Weights of a small GPT-style language model, trained from scratch on English Wikipedia.
Size: 14 layers, width 256, 4 heads of 64 (1 for keys and values), MLP 1024 SwiGLU, 13.8M parameters.
Architecture: RMSNorm before each block, no biases in attention or MLP, untied embeddings.
Each number is 200 + 30 x the weight over its row's rms, rounded and kept within 0 to 999. Layers, rows and columns count from 0. The size before them is the row's rms in percent of the matrix's.

# down: layer 6 MLP down (transposed), 1024x256, rms 0.0762, rows 698-732, columns 128-191
# gate: layer 6 MLP gate, 1024x256, rms 0.0836, rows 699-733, columns 128-191
# up: layer 6 MLP up, 1024x256, rms 0.0771, rows 699-733, columns 128-191
down698,098,193,191,174,224,150,248,164,189,195,219,172,187,244,227,215,163,245,185,206,235,234,219,230,182,154,160,237,183,155,203,239,260,198,185,193,222,199,228,189,191,240,229,208,175,248,134,179,211,137,270,203,186,256,238,163,226,183,176,186,213,231,171,226,211
gate699,109,210,209,187,191,187,234,171,205,248,207,183,202,171,224,246,131,201,177,194,189,166,232,154,192,206,217,197,227,251,257,235,199,198,180,206,176,193,144,169,168,254,242,221,197,207,239,200,200,203,250,232,213,192,205,209,238,244,197,217,179,191,253,196,170
up699,106,200,204,208,185,215,174,190,224,219,211,174,212,179,183,208,187,243,249,174,150,85,186,210,225,222,184,195,138,172,238,213,235,225,146,227,192,248,167,236,151,219,225,239,195,220,191,217,149,169,189,208,147,196,203,193,213,226,206,212,174,163,163,182,241
down699,108,227,161,173,201,234,125,202,204,179,186,206,174,178,196,204,165,230,176,238,158,216,201,220,227,238,198,190,181,200,229,222,206,202,200,185,199,212,154,225,272,209,234,210,165,221,204,240,184,162,190,195,206,272,203,147,248,193,204,207,191,169,223,182,218
gate700,104,148,177,222,164,176,207,135,171,199,166,164,251,162,187,208,132,209,202,230,192,243,198,216,232,173,204,247,206,202,170,143,231,230,190,246,177,145,202,199,237,211,176,192,213,167,176,159,202,279,192,149,213,229,176,207,247,228,215,192,167,199,236,259,226
up700,106,160,183,262,192,168,161,187,202,219,229,211,153,230,191,228,217,192,185,242,210,189,188,215,172,210,171,179,151,124,177,185,202,154,195,213,254,235,251,231,186,205,206,225,204,212,237,195,261,172,169,231,255,211,235,215,216,212,207,194,201,180,214,165,162
down700,104,229,192,203,200,151,196,215,211,207,236,244,186,189,234,211,196,168,180,196,239,254,201,148,236,204,151,181,273,207,178,179,159,194,222,168,192,199,141,213,206,197,205,279,190,203,189,205,173,266,200,212,163,218,183,241,166,217,223,149,224,207,204,219,191
gate701,102,156,211,269,223,208,183,225,206,238,226,186,186,200,217,195,192,197,191,208,222,185,206,154,136,192,165,252,225,184,194,246,174,186,168,230,164,221,182,241,175,164,178,189,203,243,133,239,193,206,222,166,200,200,115,237,194,210,199,198,158,195,219,166,180
up701,103,211,244,170,150,132,197,174,199,172,166,194,203,157,218,136,165,208,157,186,190,236,221,194,201,133,135,223,182,198,194,214,189,194,236,243,187,182,216,193,207,196,211,186,280,187,202,222,173,272,190,259,234,199,196,272,162,227,253,223,200,158,192,172,172
down701,105,209,215,256,228,201,154,212,211,191,148,207,229,153,229,233,216,190,249,244,267,204,180,262,178,254,242,221,195,167,225,231,223,223,185,182,224,231,189,167,196,187,146,205,191,203,191,186,268,141,228,224,200,191,208,147,210,210,222,251,194,202,193,226,196
gate702,100,181,156,150,207,223,214,252,206,172,203,216,179,276,207,230,203,185,218,214,206,194,200,218,172,194,226,192,174,169,176,247,233,202,169,205,238,271,137,165,232,200,219,191,269,189,194,238,167,204,210,198,168,203,205,198,201,192,207,134,169,158,180,183,207
up702,102,248,171,200,223,153,221,194,228,164,191,199,226,214,162,170,161,212,189,201,207,185,207,197,212,215,205,231,194,240,200,134,252,226,196,174,205,191,197,217,135,232,197,217,221,219,178,223,234,128,217,184,233,212,218,218,151,251,176,203,201,166,206,215,197
down702,101,230,187,241,206,167,234,238,227,221,193,232,218,161,160,178,248,218,193,224,232,204,229,231,218,224,248,212,171,149,215,175,230,265,177,185,182,192,221,220,196,216,208,145,193,176,214,224,190,207,209,157,211,175,252,186,214,218,185,232,245,188,222,201,131
gate703,092,188,214,212,186,155,181,239,216,207,204,177,155,183,129,207,192,211,174,182,135,277,197,221,211,205,275,226,229,162,184,191,230,176,198,214,190,217,167,154,230,210,197,223,261,191,254,214,182,254,199,227,203,205,157,199,206,255,188,209,186,184,259,215,255
up703,095,174,227,188,158,222,220,223,244,184,198,204,193,201,228,233,240,217,169,230,228,219,213,207,196,215,230,186,207,227,226,225,186,199,251,268,194,189,121,179,196,199,199,172,237,182,196,210,245,195,182,226,212,195,174,209,156,183,215,257,203,211,190,199,177
down703,094,165,253,240,190,146,240,213,173,191,156,250,240,255,178,193,177,214,118,205,177,229,195,141,185,189,171,220,267,175,180,192,213,215,204,195,233,158,284,200,240,238,230,204,175,184,224,164,209,159,197,251,252,193,240,207,131,174,227,240,140,205,254,192,235
gate704,095,199,192,196,225,184,216,182,219,232,172,307,176,229,182,191,212,193,171,227,183,177,196,229,189,164,175,132,180,194,242,190,156,199,191,199,216,204,185,196,210,259,191,197,211,213,196,237,196,156,185,213,171,207,210,237,142,174,188,160,155,213,205,231,194
up704,094,190,233,207,189,182,228,203,192,161,255,180,204,179,217,264,157,253,159,179,129,149,193,198,146,182,211,217,173,197,120,251,224,204,264,196,249,210,255,159,151,181,253,202,208,187,234,152,195,206,202,224,228,181,174,208,227,254,190,202,176,204,192,215,219
down704,093,213,161,190,198,200,259,234,214,141,171,198,183,194,223,176,183,228,168,171,180,157,186,145,126,180,202,174,184,207,149,219,267,169,249,167,173,187,230,176,174,145,241,199,197,194,173,256,158,190,254,214,221,217,193,209,242,283,254,202,213,195,214,195,204
gate705,098,220,174,215,247,179,261,127,211,213,187,192,195,191,238,247,220,166,192,180,166,190,228,215,169,241,195,198,196,197,207,188,219,224,285,201,250,211,192,195,218,193,196,227,249,198,180,239,197,195,159,187,203,235,186,151,185,242,249,211,201,200,203,196,211
up705,104,222,145,243,212,232,152,169,164,223,231,234,245,283,251,220,179,202,252,183,229,201,209,216,189,209,193,206,168,197,270,187,218,202,185,242,191,164,207,257,224,181,217,211,225,189,234,180,255,144,195,258,246,215,236,218,168,230,192,160,212,188,256,267,196
down705,103,183,184,217,245,202,181,194,181,243,215,209,219,227,202,214,263,261,174,226,203,202,223,202,229,174,241,213,203,225,170,180,200,235,256,229,197,195,173,229,129,221,186,192,192,170,194,186,167,166,250,214,202,183,246,183,177,206,171,168,247,151,204,199,145
gate706,102,200,195,202,233,171,251,223,187,151,186,232,211,199,204,183,163,179,212,168,240,177,213,173,293,208,164,164,228,174,195,215,229,177,166,144,221,162,138,173,190,162,198,185,175,149,167,227,181,172,213,215,206,191,198,186,203,172,184,198,280,199,189,227,208
up706,105,228,216,213,170,220,195,202,186,180,240,242,221,180,174,211,216,191,239,214,217,207,145,235,222,179,199,195,226,204,216,199,197,140,152,215,202,221,209,218,162,215,267,189,190,223,230,168,212,202,193,245,186,201,256,221,156,146,173,221,229,184,203,208,218
down706,105,224,248,261,218,258,194,193,203,202,192,260,222,208,138,132,197,185,204,172,156,196,123,182,223,184,213,190,167,215,257,193,185,224,250,231,198,194,188,157,227,143,233,203,218,205,175,251,177,185,174,164,258,178,208,207,205,186,260,229,226,195,238,192,209
gate707,096,210,198,228,195,189,183,219,163,244,240,222,161,188,227,214,222,224,246,170,184,239,245,197,216,199,211,229,249,181,206,205,203,195,180,224,139,135,186,186,174,193,229,227,240,186,133,200,164,226,181,190,177,237,155,216,202,215,188,253,197,220,217,187,200
up707,094,171,200,160,194,187,237,180,256,173,191,209,162,265,209,197,143,217,183,201,202,227,186,192,118,191,222,167,232,214,138,193,212,220,245,160,272,225,205,236,197,214,222,212,163,206,241,220,236,160,238,172,246,174,208,149,161,180,205,194,221,188,197,216,213
down707,095,208,145,193,202,174,191,156,210,203,202,219,153,227,233,203,208,213,168,168,219,249,219,168,159,197,246,178,273,202,186,188,174,226,288,201,181,148,200,202,216,169,216,214,212,213,217,168,189,175,220,225,197,201,203,216,119,233,216,180,229,195,222,198,209
gate708,094,231,218,228,242,164,180,167,221,233,169,165,199,198,229,200,164,206,180,160,230,216,196,189,191,174,206,159,203,209,199,180,216,197,207,209,217,189,195,233,217,255,192,204,248,221,205,227,156,227,201,225,204,246,191,159,198,188,219,181,200,215,231,236,199
up708,092,206,204,209,194,188,223,215,217,190,168,178,231,152,271,218,159,171,217,237,176,200,214,174,237,152,217,163,154,197,214,222,146,183,193,182,232,178,238,192,192,201,184,240,208,179,213,180,183,216,156,228,210,220,206,192,197,226,155,260,214,210,218,200,236
down708,090,207,233,201,215,284,206,228,253,196,163,206,201,135,188,181,218,191,230,209,199,113,158,196,266,171,212,193,157,157,156,167,190,215,190,198,184,180,190,228,230,170,155,167,184,197,217,166,188,176,158,244,194,182,296,217,188,210,189,193,204,145,182,205,202
gate709,107,134,195,243,218,220,196,178,158,198,242,183,196,240,200,174,163,240,197,236,180,195,183,172,181,205,197,183,217,182,219,198,167,251,236,245,215,217,198,178,190,224,200,195,252,192,229,205,215,192,216,180,223,226,221,208,199,218,223,215,183,192,246,201,157
up709,100,198,232,269,223,234,208,211,234,193,166,176,217,240,211,194,194,182,211,250,248,193,167,234,182,233,179,179,204,230,252,256,202,208,221,197,234,203,174,215,127,212,236,176,200,156,165,213,128,256,235,173,199,217,230,133,203,193,234,177,144,197,186,225,150
down709,101,174,215,161,203,211,171,161,223,224,215,166,190,146,198,201,235,193,167,178,190,227,227,199,222,187,156,185,234,225,228,187,236,218,225,176,246,219,165,193,163,194,208,202,198,216,213,136,218,210,206,206,206,157,231,156,190,166,168,169,209,253,271,220,195
gate710,099,190,211,188,187,256,141,179,176,212,168,229,212,201,239,222,191,188,176,208,230,198,206,188,202,230,204,194,137,233,166,244,230,206,175,224,192,242,132,182,269,158,228,196,232,161,212,215,168,212,175,157,245,190,197,195,201,223,204,196,223,249,192,226,195
up710,103,207,131,229,207,216,164,189,194,198,226,176,188,187,231,196,218,172,220,215,201,246,161,204,216,219,124,173,255,162,174,223,217,167,196,144,200,249,152,224,217,232,214,147,229,200,195,220,220,145,189,267,223,209,201,229,205,194,178,170,268,187,282,187,187
down710,105,128,248,178,226,212,166,210,162,233,162,218,217,154,208,194,163,170,131,217,221,205,179,193,240,167,206,204,196,206,174,190,220,158,157,208,201,189,167,186,176,219,193,187,229,272,220,222,205,200,225,163,170,207,214,173,201,197,263,218,184,186,198,199,186
gate711,096,237,169,234,238,181,180,152,224,202,213,229,188,144,135,203,207,191,224,203,217,292,176,153,235,226,195,212,224,223,213,217,218,160,223,229,244,157,210,187,204,160,214,181,169,229,217,225,212,205,217,216,206,189,200,210,151,171,209,193,157,217,194,192,207
up711,095,213,182,196,275,203,191,202,258,183,205,222,203,195,242,146,204,167,264,230,227,229,201,207,237,188,188,228,221,174,220,201,245,174,104,211,209,151,161,171,264,175,138,239,246,228,230,142,193,153,184,251,230,227,232,229,199,231,256,228,204,150,175,174,205
down711,095,176,132,226,243,233,212,218,215,273,192,182,161,198,169,134,216,224,129,162,218,213,179,235,228,203,252,158,219,203,188,159,243,236,165,184,181,179,146,215,197,199,228,184,198,173,166,214,232,163,179,202,216,187,137,237,229,157,200,181,162,204,164,189,159
gate712,106,154,158,213,181,238,249,198,175,214,187,220,200,279,201,152,196,147,192,178,186,239,241,213,170,167,203,169,278,205,198,211,204,234,220,188,169,223,227,224,206,224,220,217,244,177,214,150,165,183,198,171,213,189,219,209,242,161,212,222,207,209,199,211,194
up712,101,219,165,117,207,148,163,242,219,233,163,194,193,193,238,242,190,226,217,192,186,213,211,171,221,244,196,209,216,215,150,182,209,165,146,192,195,210,219,242,223,210,224,158,172,159,210,174,236,229,253,242,220,193,222,96,188,153,129,238,158,238,189,176,207
down712,104,148,218,202,180,221,196,167,234,182,224,236,238,235,188,275,172,180,187,166,194,237,208,152,190,254,142,204,238,208,201,226,192,200,239,163,290,250,193,164,201,212,198,235,222,136,192,171,202,229,195,164,196,176,235,178,213,179,175,158,179,187,222,217,199
gate713,101,207,183,198,212,193,224,151,210,190,176,222,190,197,247,180,215,186,208,196,190,208,228,236,261,168,236,209,185,201,193,190,128,247,192,203,248,146,184,228,204,237,169,187,209,155,186,213,186,205,210,167,170,220,173,190,209,216,210,191,183,138,204,205,241
up713,104,189,208,227,233,167,180,204,231,264,166,196,238,202,197,186,211,196,221,183,175,198,176,209,185,185,224,194,141,261,222,244,221,165,186,206,190,235,199,204,160,270,151,237,167,226,170,155,152,192,195,189,213,222,214,269,213,215,199,214,217,184,224,260,142
down713,104,179,208,175,218,208,213,217,169,210,232,223,233,185,168,218,170,233,168,198,200,151,211,229,164,164,200,200,249,184,185,228,194,205,195,151,199,174,168,183,168,223,178,194,213,189,217,158,203,176,252,165,205,195,222,192,215,196,159,224,177,172,161,202,206
gate714,092,173,226,205,206,246,198,183,228,195,230,201,200,203,192,212,171,209,182,164,205,219,217,174,156,160,185,189,144,206,227,232,162,265,249,202,172,213,180,122,226,185,174,219,185,241,171,203,203,194,216,203,234,150,200,196,150,203,213,198,222,195,203,225,178
up714,095,170,183,237,158,209,213,220,143,242,161,233,211,178,231,187,244,218,178,206,165,197,180,221,194,172,219,200,187,203,159,217,181,197,209,188,219,207,155,221,240,189,186,209,166,156,203,211,188,208,157,149,216,246,252,189,209,164,168,197,178,247,297,181,164
down714,094,158,168,223,131,165,234,250,188,167,218,203,213,192,210,236,226,204,192,151,183,193,197,265,238,183,198,188,231,194,166,247,169,201,222,169,254,226,177,225,200,225,236,165,168,222,163,214,199,227,146,245,206,178,200,212,188,231,171,210,182,230,227,226,179
gate715,107,212,201,165,188,250,163,134,194,158,214,207,138,226,210,178,164,174,216,196,225,202,220,192,218,223,163,205,170,161,252,220,229,222,245,214,187,205,131,153,173,207,184,155,257,181,148,194,228,242,203,163,242,184,177,233,220,176,181,243,191,193,216,198,203
up715,104,193,235,165,166,188,193,195,175,161,152,205,179,209,173,215,193,207,180,228,199,214,198,251,186,176,221,145,153,124,171,175,236,178,168,208,198,177,202,187,205,264,210,189,230,207,219,238,210,202,251,228,142,181,170,247,201,200,235,183,225,184,178,230,151
down715,105,198,220,193,277,216,193,174,221,215,166,181,187,155,251,162,212,195,170,176,204,177,220,184,201,194,258,197,209,191,200,145,177,199,158,223,167,240,176,190,217,142,224,170,239,188,173,220,164,226,222,125,182,179,202,234,196,223,245,202,263,192,247,184,184
gate716,091,228,205,227,213,238,185,151,183,263,210,189,188,237,203,194,201,171,207,166,203,151,187,165,177,183,213,241,204,191,231,189,225,217,164,186,290,234,212,219,174,199,196,191,149,242,273,225,182,150,214,212,188,202,205,230,124,205,183,195,210,226,205,187,183
up716,093,220,147,215,167,201,266,238,207,254,171,207,183,212,194,216,217,168,225,199,164,196,203,193,213,189,261,203,169,217,167,202,214,203,175,198,202,214,197,194,199,222,158,194,243,181,197,254,210,241,199,214,138,160,218,209,211,200,208,181,137,229,204,208,211
down716,091,205,220,229,236,237,205,209,186,211,144,204,195,220,203,285,187,232,232,236,182,180,208,169,194,162,179,204,226,183,232,188,175,153,232,163,191,226,269,208,180,168,239,172,196,168,152,208,212,182,173,206,219,191,191,187,234,166,194,222,237,192,236,206,215
gate717,096,182,163,231,221,254,208,192,215,186,207,246,251,180,218,264,205,149,184,183,232,163,235,142,191,229,205,247,123,209,217,151,237,227,188,197,213,181,198,198,183,252,173,236,167,172,224,191,185,223,200,195,207,233,189,244,167,233,204,228,254,167,227,155,184
up717,100,218,154,188,250,194,274,193,254,230,188,299,194,183,200,165,179,184,223,204,188,217,174,186,220,183,234,197,201,220,175,197,157,182,171,215,236,238,169,208,195,218,174,220,215,186,166,200,176,177,235,192,236,273,145,231,199,155,180,194,282,192,229,235,155
down717,096,206,221,188,207,172,130,181,205,259,227,175,217,211,157,207,229,249,240,145,235,133,178,226,187,224,203,209,196,190,238,189,203,267,176,227,167,151,169,204,165,174,263,166,210,245,182,201,191,193,193,173,145,201,200,164,145,208,186,222,187,194,209,219,204
gate718,105,232,211,170,259,201,192,166,204,195,198,191,166,196,221,243,165,259,194,205,192,189,245,220,147,212,218,184,218,191,241,156,240,242,198,220,192,180,161,182,203,196,298,234,201,161,206,240,179,172,224,197,209,198,179,219,219,268,232,213,230,158,248,169,246
up718,098,204,220,271,189,210,282,187,190,225,190,205,218,228,195,167,179,178,226,157,165,300,192,224,244,179,252,196,186,227,207,235,132,215,238,170,213,230,215,185,183,208,195,219,216,257,182,204,187,215,226,155,230,211,204,137,178,185,221,186,202,194,225,220,154
down718,102,192,183,210,189,188,186,190,183,232,141,178,226,194,300,236,215,212,257,153,215,220,221,218,217,218,204,202,162,232,177,185,234,220,182,245,157,168,160,158,221,184,205,288,193,223,200,205,206,214,186,206,165,254,175,201,229,156,227,185,233,170,187,180,205
gate719,102,157,239,186,169,204,184,189,171,144,229,211,159,203,162,189,208,200,261,162,221,255,148,199,173,219,141,209,233,167,232,181,243,194,197,209,220,212,204,217,223,189,173,168,269,203,205,224,224,231,186,173,179,208,230,165,204,218,195,182,182,188,199,176,253
up719,102,247,207,149,255,213,232,193,199,200,168,219,179,187,205,228,140,209,170,232,189,178,199,186,141,222,201,183,212,215,190,180,238,229,201,239,177,203,215,168,225,178,202,249,192,156,194,158,167,223,248,142,220,170,208,195,196,233,176,204,180,238,227,219,200
down719,102,217,224,167,199,215,185,179,223,181,184,151,163,193,247,232,177,241,172,178,130,207,205,232,230,219,193,234,197,195,167,177,173,237,188,185,156,216,199,220,208,209,211,174,158,212,220,268,203,174,226,156,190,201,223,204,215,140,155,225,182,201,200,218,178
gate720,103,179,167,187,207,214,236,220,240,188,223,176,203,220,202,235,208,230,154,209,205,174,215,172,196,171,200,177,190,238,241,185,214,180,177,203,225,211,158,191,162,209,179,253,192,167,202,190,259,255,219,225,187,185,238,207,188,222,223,195,222,224,232,191,190
up720,105,147,224,186,192,205,216,166,222,276,168,169,166,183,245,221,167,212,196,172,236,191,181,188,143,257,188,246,194,202,235,195,182,185,150,161,157,188,261,208,216,220,175,204,215,129,231,159,190,156,209,166,169,181,198,175,222,220,164,227,185,233,197,161,225
down720,105,164,212,233,209,195,160,168,151,224,210,272,175,162,183,210,175,210,224,213,214,198,180,285,223,241,225,167,202,209,208,178,203,195,213,174,216,183,225,238,180,243,220,210,235,200,218,264,163,169,229,209,243,188,184,212,207,196,183,178,158,183,235,206,234
gate721,101,225,182,165,233,162,197,184,249,246,219,179,188,231,191,201,213,214,150,164,223,213,179,206,207,180,225,192,123,186,193,268,179,199,204,131,207,197,194,117,181,255,198,177,154,208,178,196,173,131,240,198,189,202,230,217,232,193,205,199,203,212,190,195,198
up721,100,183,182,208,291,217,155,137,238,162,185,227,162,237,147,191,187,227,180,199,168,194,216,183,180,228,187,217,154,201,216,210,185,182,199,180,150,256,218,171,195,212,175,197,170,231,183,225,219,267,166,191,170,219,195,207,148,225,275,248,187,161,273,169,242
down721,098,176,171,173,214,163,179,151,214,213,177,200,181,166,198,223,229,180,210,219,123,185,174,222,222,200,230,188,252,281,203,197,240,194,204,242,245,247,148,235,168,263,147,166,210,190,219,175,184,156,220,230,271,207,221,183,190,197,172,165,159,298,225,191,192
gate722,099,200,123,171,205,217,212,218,142,229,147,236,217,228,235,188,157,214,207,144,215,148,224,222,201,204,226,253,163,212,185,190,258,196,194,206,193,155,190,166,220,159,216,209,237,203,236,221,189,213,270,170,143,192,158,187,217,209,189,174,230,209,206,190,188
up722,102,231,148,218,219,197,268,199,210,209,176,234,215,191,214,278,232,242,196,155,179,157,213,167,215,253,174,231,126,212,182,172,182,220,176,188,241,169,220,161,200,170,199,162,183,180,227,207,199,203,250,228,174,188,174,106,205,196,230,209,215,251,218,184,242
down722,098,149,208,226,193,151,206,194,229,196,241,183,175,249,192,224,173,175,224,207,184,229,199,147,195,171,135,204,237,195,193,198,159,202,223,198,181,188,175,194,165,183,180,169,151,204,212,186,207,199,143,201,172,193,248,192,182,213,193,224,193,177,198,182,229
gate723,102,200,195,253,209,213,248,211,217,221,174,194,175,237,159,243,264,191,220,182,207,216,184,169,202,125,230,278,200,202,269,155,185,209,205,157,216,249,171,199,174,227,218,192,194,217,224,144,130,265,188,252,213,230,170,195,207,209,239,227,206,167,216,198,194
up723,099,174,198,171,185,237,193,199,176,253,189,214,214,227,202,260,176,225,212,200,178,186,189,182,190,251,184,241,189,251,164,244,202,187,205,217,210,165,243,276,255,217,210,211,222,227,209,203,174,207,207,265,191,172,240,174,187,197,175,196,215,216,223,207,189
down723,099,200,207,195,177,240,174,177,155,172,233,160,171,163,203,216,226,278,216,215,259,208,162,208,191,224,188,171,183,191,221,211,234,227,231,189,211,159,243,160,164,199,218,192,145,224,126,220,226,207,164,246,269,179,249,217,261,182,175,206,192,160,249,209,202
gate724,092,201,237,250,227,227,171,206,210,225,234,199,248,237,206,204,210,210,184,220,191,184,214,188,196,177,214,191,222,196,209,264,165,202,244,202,231,168,138,193,214,212,205,196,248,200,245,213,229,231,218,164,265,222,204,177,211,205,221,198,199,194,205,206,170
up724,092,241,224,236,243,174,161,172,178,164,196,252,186,191,190,267,158,242,203,189,218,201,203,185,174,219,216,230,230,204,263,218,235,181,264,145,238,206,203,168,164,182,226,253,133,199,212,222,167,193,225,180,191,194,156,193,213,215,221,195,186,176,260,218,221
down724,092,185,175,188,208,274,211,230,195,179,223,187,224,262,193,178,192,162,178,212,176,146,243,217,206,193,172,200,156,188,174,153,206,211,162,236,168,233,222,207,171,206,241,208,185,218,189,181,224,187,185,197,222,174,173,196,197,187,239,197,217,155,188,190,196
gate725,093,182,223,261,170,212,217,165,244,198,233,191,213,200,217,162,214,169,213,175,188,219,225,197,149,219,204,202,234,202,216,169,260,200,207,197,167,229,190,203,162,194,259,222,222,214,212,140,256,209,189,196,195,239,191,218,153,170,238,217,193,225,199,192,257
up725,097,217,208,226,195,158,236,197,234,185,198,168,237,218,176,251,219,208,236,178,218,156,153,284,239,212,197,209,203,207,189,242,186,231,204,239,213,230,244,225,227,214,232,206,187,219,193,173,203,168,206,233,193,187,175,272,192,249,256,207,193,186,226,194,202
down725,097,198,212,161,210,202,149,217,152,157,194,201,218,236,224,275,229,256,208,202,210,208,180,241,194,218,215,184,182,175,173,190,217,192,255,225,175,194,133,193,200,191,276,189,147,196,193,199,194,237,229,139,203,221,163,165,192,194,182,142,152,260,253,240,155
gate726,095,150,219,194,222,190,206,210,144,261,163,172,273,188,154,188,261,178,195,207,212,188,182,234,185,192,195,247,197,276,213,199,240,177,171,230,210,157,140,233,204,197,200,193,217,178,136,213,208,167,156,195,202,217,228,249,210,177,197,231,187,272,134,164,197
up726,101,166,183,157,173,187,256,247,191,209,211,166,157,219,158,208,177,168,232,185,185,181,179,195,204,183,219,162,187,149,243,227,230,208,189,175,156,191,179,221,243,186,142,194,163,204,194,199,205,146,256,210,193,216,201,159,248,207,182,210,269,203,200,234,207
down726,101,206,236,223,194,150,220,139,175,159,178,122,221,173,243,209,234,260,162,197,159,179,201,150,199,182,217,196,170,227,217,223,203,158,180,171,264,199,210,229,202,198,223,194,195,194,187,221,148,220,202,235,212,255,235,193,228,310,267,205,216,219,221,197,264
gate727,107,274,214,164,180,162,211,208,172,216,213,200,237,157,174,227,194,154,236,197,190,191,186,198,225,226,207,217,231,144,168,195,187,203,225,207,205,166,157,208,157,243,232,183,195,214,214,182,243,212,200,204,204,218,186,189,197,182,243,133,186,270,198,216,192
up727,103,173,180,130,156,146,183,197,216,188,209,228,190,240,207,244,215,177,234,206,248,152,120,224,253,202,186,223,206,213,164,164,217,186,225,207,210,196,226,170,190,270,200,146,190,233,171,206,194,287,177,173,209,191,207,180,180,181,211,176,188,173,176,186,211
down727,104,209,207,199,211,196,276,173,172,173,243,154,188,200,243,193,180,199,205,237,213,225,187,215,173,192,192,181,221,209,255,203,207,202,175,196,196,176,209,223,207,217,240,230,199,216,207,204,170,186,171,223,220,243,211,169,147,218,236,182,222,219,188,189,211
gate728,100,169,234,175,202,240,191,236,249,225,197,183,200,198,194,246,202,261,160,215,214,198,175,208,199,139,194,206,179,234,223,183,189,137,195,203,184,233,185,196,190,200,200,219,167,234,229,142,216,165,202,181,162,204,189,170,211,234,205,183,173,191,218,161,213
up728,103,182,189,249,275,163,142,233,187,212,170,203,195,206,236,178,183,165,189,170,235,180,185,165,211,204,178,193,204,223,208,170,144,267,181,192,163,209,193,243,202,243,146,205,148,234,185,187,191,132,222,217,183,185,172,168,258,166,195,211,277,192,196,212,107
down728,102,239,255,211,240,168,191,216,246,219,177,212,202,184,279,236,229,221,227,139,187,166,178,192,203,193,295,214,186,178,150,161,207,204,208,196,257,138,258,212,196,187,184,243,236,165,237,203,179,244,197,196,183,235,167,174,196,143,216,191,233,210,188,224,223
gate729,094,171,173,173,170,259,145,212,182,215,198,195,202,174,124,187,203,154,254,248,132,202,190,187,156,196,228,209,201,198,242,192,170,210,211,207,219,227,238,180,211,224,229,179,184,196,189,208,202,196,179,164,166,168,189,207,272,275,190,202,198,194,216,229,167
up729,093,222,259,229,234,215,188,268,184,132,210,211,236,218,229,164,191,192,217,193,212,224,172,205,176,197,178,236,214,174,223,230,175,252,259,133,233,139,232,182,201,175,166,187,207,198,183,142,201,222,190,168,219,230,232,198,171,222,174,228,244,198,134,225,203
down729,095,167,260,217,156,196,170,161,215,212,261,181,229,170,213,190,192,161,230,184,124,176,187,230,211,189,205,159,188,202,213,228,169,198,181,210,207,211,218,165,210,274,265,180,226,189,215,201,227,222,225,212,260,231,240,225,229,182,153,154,149,184,193,220,161
gate730,102,236,140,179,245,179,208,144,188,214,201,227,232,223,229,230,212,161,236,183,217,184,218,210,230,258,215,179,165,215,233,134,168,200,231,201,145,121,158,161,189,165,212,193,212,195,192,228,178,166,213,199,197,218,195,203,192,172,235,184,189,211,246,197,222
up730,101,203,175,213,233,216,184,194,205,228,190,198,164,180,248,244,195,200,206,207,185,217,166,225,240,200,207,224,244,210,211,197,167,162,188,223,217,178,231,123,230,162,120,247,166,219,253,175,211,194,192,209,214,196,240,203,168,226,228,190,218,209,236,203,195
down730,099,199,145,140,244,228,170,181,197,154,195,182,206,224,222,230,224,196,207,216,187,224,233,236,155,208,200,192,256,241,167,177,212,174,221,231,241,190,221,208,210,223,193,174,190,192,177,218,182,230,214,226,174,222,183,216,226,241,252,165,183,174,195,237,236
gate731,094,181,211,209,191,219,182,197,173,241,238,213,199,211,221,277,189,184,234,182,148,223,192,223,229,217,232,224,203,180,227,215,174,262,187,235,191,162,172,182,271,198,175,248,178,189,175,178,180,230,199,228,214,197,193,226,215,185,173,201,200,227,205,144,205
up731,099,177,176,185,233,236,216,191,216,244,188,193,195,253,200,243,181,240,215,129,189,197,253,222,220,200,194,235,195,208,222,252,119,212,140,207,162,183,258,203,195,236,244,197,220,188,188,139,176,195,255,215,199,249,202,167,190,214,226,179,196,199,239,233,136
down731,099,229,251,180,260,191,228,217,193,252,162,204,170,156,173,216,192,195,238,216,174,184,201,165,210,205,176,211,219,186,182,194,216,169,163,204,189,210,208,243,254,220,206,190,227,167,205,196,212,209,268,224,235,180,196,243,180,263,208,204,178,219,216,224,239
gate732,095,147,207,171,204,196,243,215,224,252,212,184,214,219,168,208,145,161,191,180,216,150,262,196,227,193,214,173,201,175,227,235,172,190,168,197,229,185,173,203,178,194,260,212,194,231,199,202,160,198,179,228,228,203,224,253,191,214,163,109,125,206,187,197,224
up732,100,206,177,184,187,207,199,215,223,261,200,220,250,196,189,242,201,227,145,227,139,195,251,225,159,229,169,193,151,209,123,193,179,212,199,164,252,173,215,180,179,204,223,234,190,191,217,207,216,223,191,215,202,172,232,220,237,216,177,218,199,280,224,214,184
down732,103,237,150,191,248,208,208,220,185,181,190,126,213,175,220,158,198,234,179,257,199,203,146,250,225,215,150,199,132,224,205,148,225,258,229,249,198,256,197,208,158,222,166,198,179,206,208,216,205,192,211,143,214,185,135,182,244,182,202,242,159,204,191,162,204
gate733,098,194,122,208,221,266,227,183,200,226,216,207,222,220,205,227,224,161,193,207,245,200,155,144,194,231,200,225,187,172,185,163,216,170,178,232,175,225,149,171,207,216,143,162,218,149,201,147,188,236,250,205,267,226,208,184,223,213,159,184,187,154,271,272,162
up733,104,197,184,208,221,160,255,191,209,227,150,212,204,194,220,180,218,230,234,195,155,211,219,213,216,159,255,201,178,189,255,125,190,170,176,205,224,258,160,194,239,201,208,165,193,228,179,208,213,222,207,197,187,226,177,202,190,247,183,187,206,212,204,151,185